config = dict(
    num_hidden_layers=14,
    num_key_value_heads=5,
    hidden_act='tanh_gelu',
    norm='layernorm',
    norm_place='pre',
    rope_theta=10000.0,
    attn_scale=0.177,
    extras=['capped logits'],
    beta2=0.99,
    warmup_steps=315,
    dataset='wikipedia_en',
)
Each number is 128 + 24 x the weight over the matrix's rms, rounded and kept within 0 to 255. Layers, rows and columns count from 0.

# layer 10 attention output (transposed), 160x160, rms 0.11, rows 20-31, columns 0-159
[[158 193 145 142 160 149 149 162 116 120 112 135 125 123 120 106 114 147 115 142 112 128 159  97 146 137 111 148 130 164 183 159 108 117 154 103 137 124 154  99 147 138  99 116 155 113 107  97 136 108 113 115  95 142 121 104 104 131  95 156 135 115 119 134 115 111 109 110 125 142 116 100  83 157 123 100  90  98 117 157 134 147 128 108 118 111 102 129 106  99 116 131 150 115 146 134 110 146 138 123 147 133 157 134 105 131 133 129 105 127  83 112 122 160 134 161 127 138 146 146 130 114  91 119 137 144  82 146 113 149 135 146 146 137 119 158 124 164 101 104 118 124 108 141 133 137 130 141 127 154 155 115 165 127 105 140 176 128 169  88]
 [158 140 114 121 127 168 117 156 111  87 100 132 120 157 134 124 104 122 104 167 123 133 126  79 112 103 117 114 124 120 171 143 126 120 129 119 131 168 135 112 131 122 112 134 140 155 117 107 118 109 145 128 117 106 113 141 118 142  95 117 128  90 118 114 141 118 126 127 126 147 135 136 125 134 122 121 121 115  93 141 149 140 141 142 116  69 123 106 113 135 133 137 142 115 164 154 117 146 131 130  99 144 138 105 130 110 150 130 138 150 113 129 131 175 126 126 122 116 134 125 129 128 139 117 111 137 101 144 132 132 129 104 136 155 121 145 120 130 122 121 135 149 143 145 120 140 139 125 130 149 147 123 115 128 134 145 148 164 124 110]
 [116 125  84 144 127 113 110 156 109 130 114 120 146 104  99 106 141 108  93 146 125 122 137 117 117 107 139 113 139 131 149 136 145  85 107 116 126 135 143 135 117 129 126 119 118 151 118 113 116 117 152 124 155 112 150 116 137 135 147 105 146 134 130 124 124 116 171 148 118 123 120 177 148 128 106 123 135 144 116 110 162 151 147 132 138 118 150 110 121 115 143 146 142 149 116 129 136 109 123 142 115 143 143 127 132 101 106 117 145 127 135 133 162 154 117 129 104 108 140 142 126 154 157 115 120 132  99 126 131 154 138 118 148 124 117 117 128 130 135  81 129 110 139  97 130 140 138 107 131 113 148 147 111 144 137 124 134 101 137 137]
 [125 162 107 128 112 104 171  79  97 145 126 145 121 123 141 118 114 151 130 127 156 110 111 130 122 144 112 140 132 167 146 139 110 132 107 141 135 136  89 135 123 122 133 119 123 124 142 109 129 173 101  96 146 129 116 117 150 143 125 156 123 119  96 111 154 106 104  94 126 110  98 108 133 165 125 133 137 137 142 127 125 133 111 135 138 147 125 164 116 140 123 138 121 141 144 128 124 137 110 107 138 129 105 126 107 141 105 114 114 122 107 121 128 105 175 107 162 121 102 146 168 131 180 139 139 138 123 131 136 110 130 137 114 141 128 118 160 135 121 138 121 158 108 154 126 122 128 143 123 137 100 115 129 113 136 134 132 138 104 118]
 [139 119  98 135 110 141  98 113 114 133  78 161 115 140 118 151 126 144 125 124 115 118 133 128 138  87 116  93 136  93 171 156 105 129 101 148 147 118 134 118 152 145 112 128 142 152 115 124 138 134 125  77 155 107 112 126 107 131 104 173 129 123  95 123 149 111 120 134 145 133 154 154 139 151 125 144 133 104 111 162 121 124 117 137 157 108 138 130 155 126 103 151 129 129 124 165 112 139 150 144 111 152  94 110 108 148 137 158 163 120 139 110 128 137 144 141 118 111 105 152 135 111 129 132 113 119  86 135 135 138 105 137 141 121 132 121 115 135 110 103 140 110 131 158  88 125 144 119 143 141 129 145  99 121 140 137 124 132 146 113]
 [106 130 119 144 120 156 111 101 126 140 150 154 121 134 130 124 139 131 132 121 125 111 134 142 140 164 120 158 126 160 109 127 131 138 103 123 130 136 125 133  97 142 123 142 143 112 147 112 143 141 114 102 142 149 131 138 142 147 135 135 116 140 164 153 127 130 123 141 127 121 132 120 159 119 106 118 140 152 139 160 146  94  83 131 109 163 145 125 145  86 124 141 125 108 106 127 109 143 146 145 137 111 103 115 106 137 135 153 148 143 104 169 152  85 124 128 124 124 117 115 118 119  89 141 146 123 137 129  97 138 110  99 123 124 133 143 143 110 110 134  82 109 106 149 118 140 117 120 141 157 106 139 109 128 146 120 120 130 117 108]
 [ 90  99 117 120 137 123 150 128 131 137 158 109 138  92 134 122 118 127 131 116 143  81 154 139 111 124 159 159 115 130 122 116 119 132  93 121 141 147 132 143 111 151 126 166 121 121 119 110 144 135 141 123 140 105 127 107 141 150 146 146 120 153 118 114 107  97 140 116 107 152  97 113 149 142 139 132 131 133 141 147 122 133 140 136 126 143 110 135 129 113 134 159 120 149 110 125 153 125 137 121 135 115 109 129 139 110 103  78 130 131 129 145 126 103  91 108 119 128 145 134 143 125 103 146 134 131 157 110 151 109 107 150 144 120 100 140 121 132 144  91 138 114 124  99 147 128 135 157 119 139 128 163 126 112 132 124 148 123 153 142]
 [138 130 127 156 147  98  99 168 164 145 125 122 150 119 140 113  92 134 138 141 110  88 128 114 101 121 127 129 158 114 106  84 132 128 136 131 106 130 113 105 117 133 116 109 121 133 144 144 177 108  76  78 122 149 132  91 125 126 155 121 158 114 112 141 110 103 152 168 157  99 130 134 130  93 115 140 142 149 135 102 145 141 153 107 108 148 140 149 152 133 140 108 110 139 110 122 129 130 132 126 143 121 126 111 109 118 112 117 123 134 132 137 116 132 148 162 113 149 140 146 166 149 123 135 121 134 114 120 114 146 139 107 140 134 126 125 129 126 111 150 156  89 172 120 127 104 113 100 150 133 128 157 141 124 141 132 125 109 112 136]
 [133 142 132 121 110 154 151 138 115 128 145 107 122 149 140 131  94 126 134 128  94  94 165 145 132 142 140 129 147 135 113 134 136 101 107 115 131 142 120 127 121 126 132 139 162 112  93 102 119 142 160 123 140 130 146 129 124 147  88 136  92 139 129 112 110 143 118 117 108 148  97 142 132 135 149 124 102 118 138 125 130 112  84 128 123 154 129 123 117 115  99 114 130 156 126 127 111 141 125 144 180 143 126 114 114 123 124 126 117 131 115 167 153 148 152 130 110 121 135 114 127 125 101 170 139 144 125 142 154 123 135 123 141 119 130 145 163 105 120  99 116 129  97 130 120 130 163 110 113 147 138 138 109 102  96 147 115 171 145  98]
 [118 121 149 112 121 146 123 153 152 128 144 128 149 115 143 112 114 148 103 127 114 146 128 131 138 135 157 113 125 131  80 111 109 107 128 112 119 115 149 119 130 105 164 123 118 128 113 157 112 136 105 157 101 119 110 140 119 113 153  97 119 110 131 161 111 130 145 125 115 143 128 134 141 110 110 134 141 132 146 112 119 142 144 141 120 138 130 128 157 129 170 110  94 156 122 126 154  94 131  95 127 125 145 119 151 101 144 136 117 118 160 114 115 148 116 129 109 172 121 150 109 128 138 117 100 129 166 116 129 127 127 118 134 136 109 120 134 147  95 118 151 141 142 105 124 123 111 139 156 105 121 119 145 147 110 121 109 112 121 129]
 [138 138 122 138 131 111 152 123 124 130 131 136 133 114 128 136 149 145 142 112 138 151 132 131 155 135 123 138 133 127 120 102 144 135 148 116 109 106 142 120 160 137 115 112 130  90 143 131 140 116 126 135 109 141 130 133 148 120 117 116 122 149 164 159 120 128 147 120 143 118 109  94 134 117 158 114 122 139 121 146  88 114 134 114 121 139 101 145 140 128 129 124 133 117 111 107 126 117 129 146 147 111 115 150 116 151 124 139 115 139 115 129 108 118 109 144 129 137 127 123  92 108  93 128 154 118 117 163 104 142 143 147 126 122 157 127 132 115 115 141  92 122 115 126 127 114 113 145 134 115 119 130 136 164 112 105 163 113 132 124]
 [121  83 126 125  82 122 114 127 153 146 152 135 114 117 125 135 144 103 156 154 133 127 121 154 122 129 148 122 132 105 135 126 129 121  68 157 140 106  74 116 109 151 150 163 155 137 136 130 135 186 124 127 157 102 136 128 122 138 131 153 125 128 125 129 133 123 130 103 137 120 137 163 137 128 105 139 136 124 107 132 106 122  96 151 124 149 154 115 127 133 110 131 140 127 113 131 125 154 113 144 153 146 111 118 134 129  95 145 158 145 158 129 138 146 145 115 139  98 107 135 134 105 116 137 129 108 166 129 159 150 107 125 109 100 122 129 125 114 122 102 139 115 129 160 138 117 127 118 140 130 119 140 108 126 106 111 104 119 103 130]]
# layer 10 attention value, 160x160, rms 0.116, rows 21-31, columns 0-159
[[ 91 136 104 134 127 135 126 126 134 117 135 147 143 137 125 145 144 107 142 120 123 134 120 154 136 157 141 134  84 139 121  98 145 135 129 149 108 109 109 122 104 112 105 107 114 118 157 141 130 133 113 108 144 132 146 129 145 123 110 145 143 146 118 146 102 150 123 149 109 137 127 123 138 112 136 135 113 104 127 128 124 114 137 111 151 134 109 130 159 144 112 104 120  89 120 124 126  91 111 109 119 130 122 132 138 148 114 136 123 125 140 141 131 138 136 147 121 104 138 133 112 116 127 134 122 144 118 118 140  85 123 137 148 103 155 121 165 140 144 139 125 134 107 118 135 105 123 136 101 152 130 118 153 145 111 138 105  97 135 154]
 [114 133  98 129 131 116 151 141 151 136 119 128 129 129 138 137 141 117 112 154 129 158 124 128 115 128 102 158 125 122 135 119 107 150 128 102 115 125 127 136 122 129 144 162 104 109 150 119 126 139 124 143 117 126 116 154 145 112 115 137 144 115 138 155 115 125 112  99 102 140 113 130 146  97 128 149 134 107 159 140 142 154 135 130 138  76 123 134 103 134 124 128 125 132 136 137 111 160 108 106 126 125 108 110 112 120 171 153 126 153  98 126  87 136 134 121 181 120 101  93 106 107 112 140 123 125 121  90 131  97 135 136  79 156 131 129  92 125 113 155 106 110 129 144 115 113 146 143 148 117 128 113 130 136 109 160 144 117 132 149]
 [137 115 142 110 128 170 101 128 125 114 116 121 109 122 112 141 144 161 146 102 122 144 131 150 130 116 159 117 145  98 125 129 150 116 136 125 114 167 126 120 148 133 128 132 126 132  75 131 146 114 162 127 112 123 150  87 109 124 150 117 150 140 160 120 119 137 116 118 159 142 167 146 174  92 122 151 125 137 109 116 109 106 134 135 114 115 135 157 142 138 123 110 135  89 116 150 111 132 136 133 105 110 143 129 164 142 140 122 137 120 159 136 101 148 116 131 137 123 144 113 101 148  90 106  84 145 146 123  92 125 163 128 145 113 142 104 121 123 130 135 165 146 139 119  77 110 152 112 124 105 124 112 108 114 119  86 101 136 145 120]
 [114 146 121 140 123 175 137 130 115  95 165 129 108 140 166  82 157 118 114 132 133 151  99 140 116 123 146 145 105 116 115 101 141 106 116 131 122 156 105 137 142 113 130 125 130 134 140 115 118 120 127 146 110 143 160 143 157 124 146 126 123 132 123 118 103 124 155  97 105 116 150 114 114 143 105 154 103 134 128 103 140 149 124 126 120 126 136  96 105 132  79 117 162 116 130 126 121 117 117 111 147 135 169 169 154 127  97 135 113 150 133 147 124 134 125 168 117 134 126 140  99 109 109 120 136 135 132 103 157 123 155 131 139 134 141 136 173 137 107 143  90 157 148 120 114 113 136 131 131 141 124 133 109 126 140 143 131  99 132 136]
 [149 105 136 113 122 110 117 127 129 117 113 118 125  99 143 100 142 140 105 117 118 140 119 143 125 122  86 110  91 107 143 121 140 111 130 160 136 128 139 119 135 137 129 145 142 129 113 144  84 116 138 138 109 129 115 113 130  93 137 134 129 126 136 114 134 163 135 130 134 107 144  90  69 164 156 127 119 149 126 129 115 143 105 124 156  84 128 132 144 149 112 122 114 157 124 169 127 103 152 140 155 148 137 103 144 141 129 111 141 112 142 111 108 122 128 134 112 119 130 140 146 144 156 108 119 115 144 130 134 115 159 140 146 113 133  98 153 132 128 142 180 138 165 147 141  99 100 126 122 135 130 115 117 132 109 107 155 135 116 125]
 [163 157 119 116 105 121 105 124 114 138 142 157 120 126 141 130 134 144 159 146 120 168 104 131 145 134 103 147 158 128 157 154 134 122 135 129 132 120 123 110 116 112 121 142 132 155  92 113 105 112 122 142 108 116 132 147 104 119 104 133 144 113 150 128 135 112 133 164 160 111 122 149 113 109 124 136 138 102 135 141 145 127 129 109 124 129 143 139 104 162 143 115 111 154 124 143 156 131  98 119 118  95 153 116 113 129 164 141 138 126 104 113  94 136 138 124 145 125 104 122 126 144 145 134 112 123 156 119 110 134 127 120  80 176 146 143 146 130  98 136 122 105 125 138 101 131 137 127 139 106 134  89 131 138 122 174 104 112 135 122]
 [115 128 147 135 109 104 152 126 133 158 130  96 125 125 142  96 129 123 145 118 143 150 124 111 121 127 114 147 131 152 138 150 142 145 127 138 127 119 124 117 129 131 149 131  79  92 114 132 114 139 190 134  76  96 168 161 119 116 134 142 105 134 127 167 141 145 144 114 110 160 133 125  69 109 121 133 131 111 140 109 151 144 141 142 141 171 126 105 132  91 118 165 124 142 137 155 131 118 114 147 105 167 135 116 127 120 148 108 127 142 148 115 127 136 124 129 138  74 151 119 102 134 133 115 125 126 129 143 106 127  98 154 103 141 131 116  72 136 118 121 135 152 127 141 105 137 121 130 138 148 127 119 134 112 104 124 124 153 168 137]
 [145 132 105 134 137 139  87 101 120 115 107 156 132 117 118 135 132 149 148 136 162 174  86 146 131 115 123 147 109 126 128 129 113 159 126 158 137 148 109 107 122 156  86 120 109 160 142 155  93 153 102 127 105 141 127 132 127 125 142 118 133 108 127 153 134  97 135 161 144  96 148  87 105 120 121 153 138 122 121 154 154 120 129 138 131 103 148 111 152 147 165 151 133 132 115 144 156 102 149 104  68 147 150  97 126 133 105 106 131 117 117 153 109  86 134 123 114 112 127 155 128 118 133 112 140 129 134 124  96 104 129 132 120 106 156 117 146 119 121 129 134 115 125 152 113 151 123 125 126 117 135 145 137 131 132 145 133 134  93 127]
 [131 149 145 143 137 107 153 146 137 158 147 128 125 122 137 148 121 106 149 130 126 111 140 137 102 113  93 133 171 140 122 124 110 144 126 115 133 103 135 145 136 139 124 144 118 123 134 109 161 126 125 127 152  94 128 119 128 146 120 139 141 145 127  82 139 137  94 129 129  99 103 118 123 142 117 107 141 108 103 140 149 105 147  78 100 146 124 125 117 105 119 131 145 134 154 110  98 169 134 159 143 126 144 117 107 128 135 103 126 129 115  98 159 121 138 125 162 137 129 105 122 159 129 127 158 142 129 138 128 115  84 152 112 140  98 141  75 117 158 111 123  95 120 121 153 148 120 132 140 159 133 120 134 118 140 152 138 132 145 134]
 [126  98 178 153 150 123 120 157 139 120 135 141 133 126  95 126 107 124 105 146 121  76 166 116 119 153 112 136 137 158 135 133 110 100 117 135 104 130 143 139 118 155 150 130 139 139 120 142  98 119 131 124 100 122 127 111 119 111 125 118 117 136 124 105 155 132 108 124 141 139 120 141 127 146 131 106 114 141 145 143 130 130  66 126 160 125 135 120 113 125 147 141 131 145 147 156 124 148 149 131 132 107 124 123 121 134 140 109 128  99 111 127 137 132 136 122 134 117 145 130 163 141 157 146 146 133 121 135 127 153 123 117 150 122 114 130 108 147 124 139 125 120 146 134 148 123 116 119 105 114 125 108 121 114 157 103 145 134 103 122]
 [128 154 120 132 142 155 123 100 147 126 120  96 116 146 137 101 114 151  98 109 107 160  86 133 132 105 157 118 163 121 153 126  92 122 127 130 140 148 115 143 151 118 130 113 123 128 124 135 135 143 137 129 146 133 102 157 144 126 118 125 125 163 129 117 109 127 143 149  96 124 129 108 139 131 166 165 118 115 148 124 136 140 153 118 174  95 119 137 140 133  90 122 119 142 137 125 139  98 150 124 107 140 159 113 102 113 138 129 120 125 110 120 112 122 109 175 110 152 118 123 152 140 114 116 156 115 131 118 141 128 150 128 145 132 153 128 129 108 108 131 111 118 144 105 135 151 117 145 139 116 124 143  76 134 122 140 151 118 170 127]]
# layer 10 attention query, 160x160, rms 0.0953, rows 32-41, columns 0-159
[[151 141 116 130 105 142 141 125 125 132  75 117  95 133 168 112 108  99 170 122 140 151 145 140 105 125 145 138 105  86 113 108 131 100 144 106 118 108 172 117 138 137 130 128  97  93 128 150 127 124 107 123 117 124 130 142 152 127 120 103 156 117 134 155 147 139 154 125 110 117 130 163 130 121 117 121 132 148 100 157 120 157 123 143 140 136 153 122 109 132 141 108 148 152 129 122 121 127 137 161 122 116 144 141 166 115 125 139 108  97  97 126 112 134 139 131 121 122 126 111 137 129  85 131 141 149 146 128 117 111 155 136 104 132 108 132 111 155 171 117 106 146 169 160 142 113 160 105 115 138 121  99 142 132 102 107 133 117 113 146]
 [124  94 153 127 121 113  94 104 123  96 181 145 154 147 111 124 114 159 130 135 162  82 106 146 155  94 108 119  73 109 136 140 146 133 129 133 117 121 111 135 138  89 115 139  96 159 156  96 125 128 158 150 113 100 114 146 126 155 124 143 115 110 131 133 134 126 129 128 101 136 136 142 144 127 143 144 132 128 124 151 149 130 130 142 163 122 111 137 163 116 115 181 111 143 148 111 123 132 128 107 144 148 123 114 153 114  86 134 130 116 164 124 135 127  89 113 153  89 105 181 124 135 122 126 166 113 114 122 121 114 121 121 109 133 178 111 119 136 126 128 162 125 109 100 114 161 146 147 117 133 112 129 142 130 110 145 132 132 135 127]
 [120 149 123 122 153 123 142 127 116 160 109 139 145 134 133 115 159 113 132 139 146 128 133 126 119 111 135 114 138  99 120 124 123 107 123 129 142 149 169 118  85 164 138 162 115  95 102 134  69 128 103 134 107 115 155  95 116 167 123  78 169 100  96 156 148 129 153 106 130 118 105 159 119 133 125 113 136 159 122 133 101 138 110 120 111  99 146 134  81 118 151 111 156 113 111 139 118 128 109 103 102 123 139 163 149 116 154 110 110 111 106 112 127 134 140 129 103 136 122 103 143 143 132 121 113  99 120  67 155 136 172 142 133  89 101 112 136 112 153 174 142 140 181 160 143 131 151 105 129 119 137 133 106 140 140 140 137 122 171 147]
 [113 105 124 112 117 113 131 121 120 109 175 178 144 140 132 121 125 152 116  97 138 111  98 124 125  96 132 112 103 116 147 156 136 143 148 140 134 122 118 118 117  76  98 106 106 134 128  91  93 134 158 110 140 108 116 119 141 148 109 143 136 148 112 132 122 112 144 142 113 151 143 155 143 171 140 150 130 136 118 163 123 142 116  84 149 143 124 128 148 153 140 142 103 143 132 155 136 130 135 112 130 103 118 131 131 181  76 118 107  84 116 120 136 129 130 116 102 119  98 152 142 139 104 144 166 133 143 125 146  88 120 114 123 119 143 136 141 159 134 131 143 150 102 134 147 147 128  98  98 108 129 103 133 132 126 138 125 119 158 109]
 [106 119 102 119  98 146 105 133 137  89 135 146 135 140 124 154 117 153 113 117 142  94 128 120 116 121 149 151  75 152  91 122 109 157 138 143 120 151 148 117 134 113 127 127 113 153 116 112 134 120  93 100  88 130 117 119 139 153 142 126 146 131 110 161 122 114 125 123 123 163 123 155 115 130 109 141 139 150 142 164 146 161 137 138 136 105 149 151 164 152 121 161 121 134 142 140 135 116 142 110 115 147 165 125 123 105  70 121 100 129  93 155 195 103 116 103 116 101 112 135 116 122 129 118 126 129 144  93 126 150 145  84 131 118 145 113 122 172 140 154 132 127 113 117 155 142 157  94 129 119 146  97 144 116 168 144  90 136 178 139]
 [121 122 120 139 134 135 147 167 125 139 146 151  98 114 155 136 106 135 170 109 146 113 102 134 142  70 167 141 105 107 120 161 109 167 177 137 129 137 118 100 147 119 123 125 122  96 109 135 136 104 142 138 133 161 119  74 115 113 140 111 114 157 131 147 115 127 158 132 103 118 130 123 125 147 121  88 106 149 139 124 135 142 107 103 122 136 157 130 145 156  86 127 134 172 120 114  97 143 135 107 114 123 136 139 117 109 109 127  94 124 121 138 137 140 134 118 141 129 138 123 139 118 133 126 104 117 136  65 149 111 156 157 146 109 111 120 116 174 138 113 128 157 111 124 114 114 122 106 125 133 120  93 110 101 127 159 130 127 147 123]
 [142 115 104 151 113 167 139 157 141 140 142 181  83  80 163 142 104 143 142 103 139 135 113 138 154 112 158 113  81 124 131 152 127 138 177 144 121 135 127 103 140 105 125 127  99 122 125 103 116 116 120 118 166 122 136  81 124 130  91 116 126 127 134 144 109 126 146 139 125 110  88 141 137 154 131  89 109 154 123 149 111 142  98  99 146 115 136 143 143 162 112 151 122 164 122 133  87 111 143 108 123 118  96 106 125 125 110 126  80 103 107 123 133 131 120  64 114 134 147 151 138 132 126 119 131 120 139 106 148 123 154 117 148 150 131 128 128 121 121 129 130 134 143 110 136  86 163  82 122 148 147 109 140 117 127 145 125 111 138 129]
 [ 99 122 143 129  94  93 109 121 134 105 117 124 145  96 116 109 182 138 119 103 167 133 104 115 132 133 141 110 176 138 132 133 146 125 138 155 118 135  93 162 149 122 117 132 152 130 151 114 117 133 149 107 152 102 121 152 119  93 112 112 177 116 116 107 129  39 118 136 123  88 119 143 161 126 160 159 154 143 113 154 130 110 140  79 112 135 120 184 167 110 153 152 104 148 136  94 163 137 164 122 120 116 129 135 103 159 102 101 142  77 136 115 130 119 149 107 142 119 125 151 141 110 148 109 129 121 123 137 122 127 135 123 136 114 162 163 145 126 118 128 120  78 129 142 145 127 120 119 154 111 148 104 129 117 113 138 178 121 136  93]
 [131 126 129 131 105 165 154 158 130 151 101 167 108 127 159 147 103 137 151 125 149 140 105 144 144 107 152 104 131 118 106 153 120 121 179 139 116 154 125 131 144 121 110 124 147 122 128 111 130 114 133 127 131 129 127 134 122 131 104 105 125 145 144  84  95  92 133 154 113 116  86 142 151 157 143 123 106 142 127 121 116 138 100 137 135 124 172 146 145 137 115 130 127 160 129 122 124 123 143  81 127 118 121 103 118 103 133 134  73 134 138 133 157 155 131  86 121 133 123 142 112 131 143 131 154 132 182 131 135 125 152 105 148 144 127 124 101 103 120 116 146 132 142 110 138  92 160  81 121 133 143 114 137  99 117 130 121 109 133  97]
 [154 116 109 134  84 127 156 130 105 146 131  95 134 114 143 134 118 139 129 101 138 158 112 144 134 135 153 106 114 129 139 136  97 113 154 154 116 148 115 121 150 122 143 126 155 134 139 119 142 173 145 135 149 136  86  93  96 103 145 135 112 142 108  79 122 102 139  91 107 117 169 124 171 151 147 132 148 145 138 106 135 117 117 130 119 133 123 110 136 139 104 141 136 129 131 146 135 147 160 138 132 111 108 130 158 128 129 103 129 111 147 123 151 120 124 113 105 159 133 153 114 102 121 122 130 141 136 134 149 125 156 116 107 107  96 128 132  88 129 129 121 132  96 126 128 139 123 142 107 168 112 122 106 112 100 116 124 125  93 137]]
# layer 10 attention key, 160x160, rms 0.0935, rows 32-41, columns 0-159
[[109 142 144 131 141 137 125 122 105 138 106 108 147 112 124 139 108 132 110 140 112 123 108 166 162 155 150 121 130 156 148 148 135 134 133 175 148 100 118 142 130 127  87  77 157 132 127 156 151 164 133 123 127 150 120 105  95 120 134 131  86 136  82 136 134 128 111 115 131 160 140 118  96 147 129 148 143 109 175 119 107 104 145 122 128 102 125 134 126  74 121 151 139 109 140 135 122 120  91 127 144 104 119 135 128 148 141 158 133 132 142 156 150 149 120 141 156 139 139 112 142 140 134 124  88 120 124 102 139 130 117 113 135  87 167 129 116 106 121 110  97 132 100  95 129 122 137 133 143 144 130 147 100 123 138 138 122 111 139  90]
 [130 107 119 124 134 137 155 136 143 142 170 129 134 107 114 117 141 160 122 151 125 144 140 126 136 160 141 127 127 172 167 115 113 121 121 133 109 155 159 154 140 102 145 137 138 150 124  92 112 129 136 126 175 155 132 107 125 130 130 127 105 125 112 128 120  87 113 130 134 140 123 130 135 131 113 154 105 140 117 135 146 117 138 124 121 114 127 129 126 122  99  95 155 108 111 136 109 133 156 136 141 112 142 148 128 140 119 126 145 154 125 130  98 147 141 145 120 125 139  87 156 129 138 130 126 175 142 111 130 121 117 128 136 142 128 121 161 134 154 119 124 107 147 125  98 139  97 158 131 123 101 153 110 126 121 143 141 118 131 158]
 [130 120 106 113 130 173 149 119 128 107 118 159 109 115 117 117  86 116 127 144 142 121 124 131 150 109 128 129  96  80 104 145 160 103 155 134 122 105  78 122 166 126 109 129 145  70 147 118 125 126 126 123  96 139 107 140 132 149 126 106 123 147 125 150 107 160 128 139 145 143 145 128 108 122 108 133 135 135 135 150 116 135 121 135 120 136 134 130 138 136 123 112 164 165 132 145 132 122 126 125 136 127  86  98 120 122 113 162 130 138 151 165 136 103 123 129 193 125 124 158  97 111 118 114 157 123 142 140 119 163 125  98 120 134 145 129 103 139 112 127 129 137 110 115 123  98 173 121 117 132 142 126 135 121 177 105 123 164 130  69]
 [149 139 128 120 156 163 130  98 125 129  69 120 161 142 162 151 104 110 163 139 103 101 141 189 124 111 122 120 115 136 126 146 158 131 136 107 118 118 117 124 133 140 155 140 104 129 123  79 139 139 107 146 110 143  99 107  85 164 131 134 123 118 123 132 133 123 115 109 111 127 135 109 106 148 135 136 112 116 178 146 105  97 160 172 122 148 105 137 126 146 172 108 108 133 114 163 142 151 129 139 127  83 101 105 116 116 135 149 104 158 156 117 110 128 126 137 157 141 125  98 127 162 110 110 117 122 110 138 153 106  98 130 122 146  73 150 109 119 146  90 120 128 156 135 122 155 169 148 119 111 121 184 124 122 159 100 139 111 119 122]
 [124 179  93  91 176 119 109 130 146 143 150 122 106 168 169  81 108 129 117 144 161 151 155 153 140 146 162 129 118 131 146 128 114  98 139 138 133 123 133 138 156 133 146 139  76  84 138 119 108 169 124 127 145 138 113 125 178 166 129  91 136 123 128 144 129 125 114 103 127 166 100 120 113 138 182  92 113 122  94 134  81 130 122  81 159 124 129 132 111 133 137 110 131 146 120 147 117 114 136 118 140 132 104 140  74 121 143 140  98 144 136 120 119 119 114 116 148  76  90 126  81 158 142 125 122  92 133 178 151 150 133 141 132 119 151 126 146  79 133  92 101 150 124 130 110 121 125  97 145 109 120 156 174 125 117 120 140 102 147 124]
 [142 144 103 130 150 127 106 105 132 157 129 134 140 149 125 125  87 142 145 149 134 114 139 126 123 143 140 137 138 138 139  95 135 137 189 122 120 115 137 110 145 161 117 129 117 119 115 114 117 139 117 166 125 149 123 134 132 142 135 121 131 141 149 146 146 112 148 151 108 139  97 146 104 108 135 127 100 146 121 117 116 135 130 128 128 129 111 115 123 133 119 133 151 154 104 113 136 129 132 142 125 138 138 132  84  90 139 131  89 130 111 128 106 140 140 145 140 122  86 109  99 163 119 125 128 126 129 133 137 137 144 133 115 123 120 143 109 118 147 114 123 162 160 125 108 124 155 134 124 148 142 166 133 105 134 109 129 117 123 132]
 [165 146 124 116 135 109 110 120 141 132 132 139 134 147 146 120  99 109 125 162 140 128 129 165 121 151 147 138 133 143 140 122 140 109 183 119 119 116 122 149 158 129 132 143 100 107 134  88 147 145 123 167 148 146 127 133 134 162 111  87 125 146 147 139 157 120 151 147  94 130 101 127 122 123 137 126 113  98 184 132 128 138 146 126 138 110 119 131 125 150 129 134 120 138 109 149 134 123 134 110 146 124 100 123  89  97 124 135  75 137 149 143 124 141 108 124 145 124  87 124 121 154 130 125 123 117 125 153 126 101 120 141 123 129 115 142 124 105 130  80 110 134 125 114 151 138 136 132 138 129 134 179 142  91 126 126 143 118 118 119]
 [122 101 103 105 120 131 131 151 125 115 144 152 148 135 183 118  90 111 114 144 140 157 125 143 158 160 166 170 133 137 152  98 158  95 140 128 150 133 104 129 136 117 129 117  84 140 125  95 123 143 165 161 170 149 118 115 117 129 112 126  86 168 127 165  96 131 123 152 103 147 108 123  78 113 152 114 118 147 119 159 136 103 135 130 169 147 124 120 136 162 125 136 134 156  88 133 139 151 144 140 117 136 101 137 123 159 103 105 118 115 136 105 103  98 128 139 121  64 131 112 130 127 106 155 140 151 140 139 147 119 122 124 184 118 117 127 132 102 148  38 111 158 138 105 123 136 127 149 118 128 108 142  94 124 119 112 129 132 142 122]
 [120 143  96 113 151 114 115 117 131 120 137 139 131 132 127 132  71 111 114 156 157 132 148 161 104 146 132 129 141 126 125 111 129  94 192 129 122 123 114 156 174 126 106 136 109  85 112  92 124 138 127 140 152 132 113 160 151 162 144  92 109 132 145 136 128 121 160 140 128 139  88 136 102 105 122 116 120 116 139 130 128 111 140 121 138 125 124 130  94 136 131 130 120 138 100 128 135 138 139 124 157 148 114 119 108 121 112 119  69 127 153 122  91 129 102 134 116 118  95 118 108 151 138 125 138 131 144 151 141 122 133 141 126 127 112 127 147 126 131 101 116 125 146 134 150 137 130 170 122 112 143 164 134 110 136  99 145 117 137 113]
 [107 112 117  88 197 187 131 121 140 148  81 144  79 143 165  80  11 131 168 129 119  86 162 155 101  92 162  97 126 127 128 144 180 149 171 106 101 134 132  99 213 107  94 158  91  53 116 116 116 119  70 144 137  96 146 151 160 177 138  65 157 159 142 174 168 123 143 179 134 124 103 157 124  95  88  74 141  88 135 141 107 156 110 143 143 143 125 152 137 186 127 108 102 216 151 130 107  95 217 121 157 131  82  91  82 132 142 190  59 184 135 141 165 154  66  99 186 103  94 179 124 204 145 167 110  89 151 152 164 118  94 113 121 121 110  77 110 121 125 108 121 170 150 160 113  94 111  94 102  99 131 153 124 134 110 106  97 107 113 118]]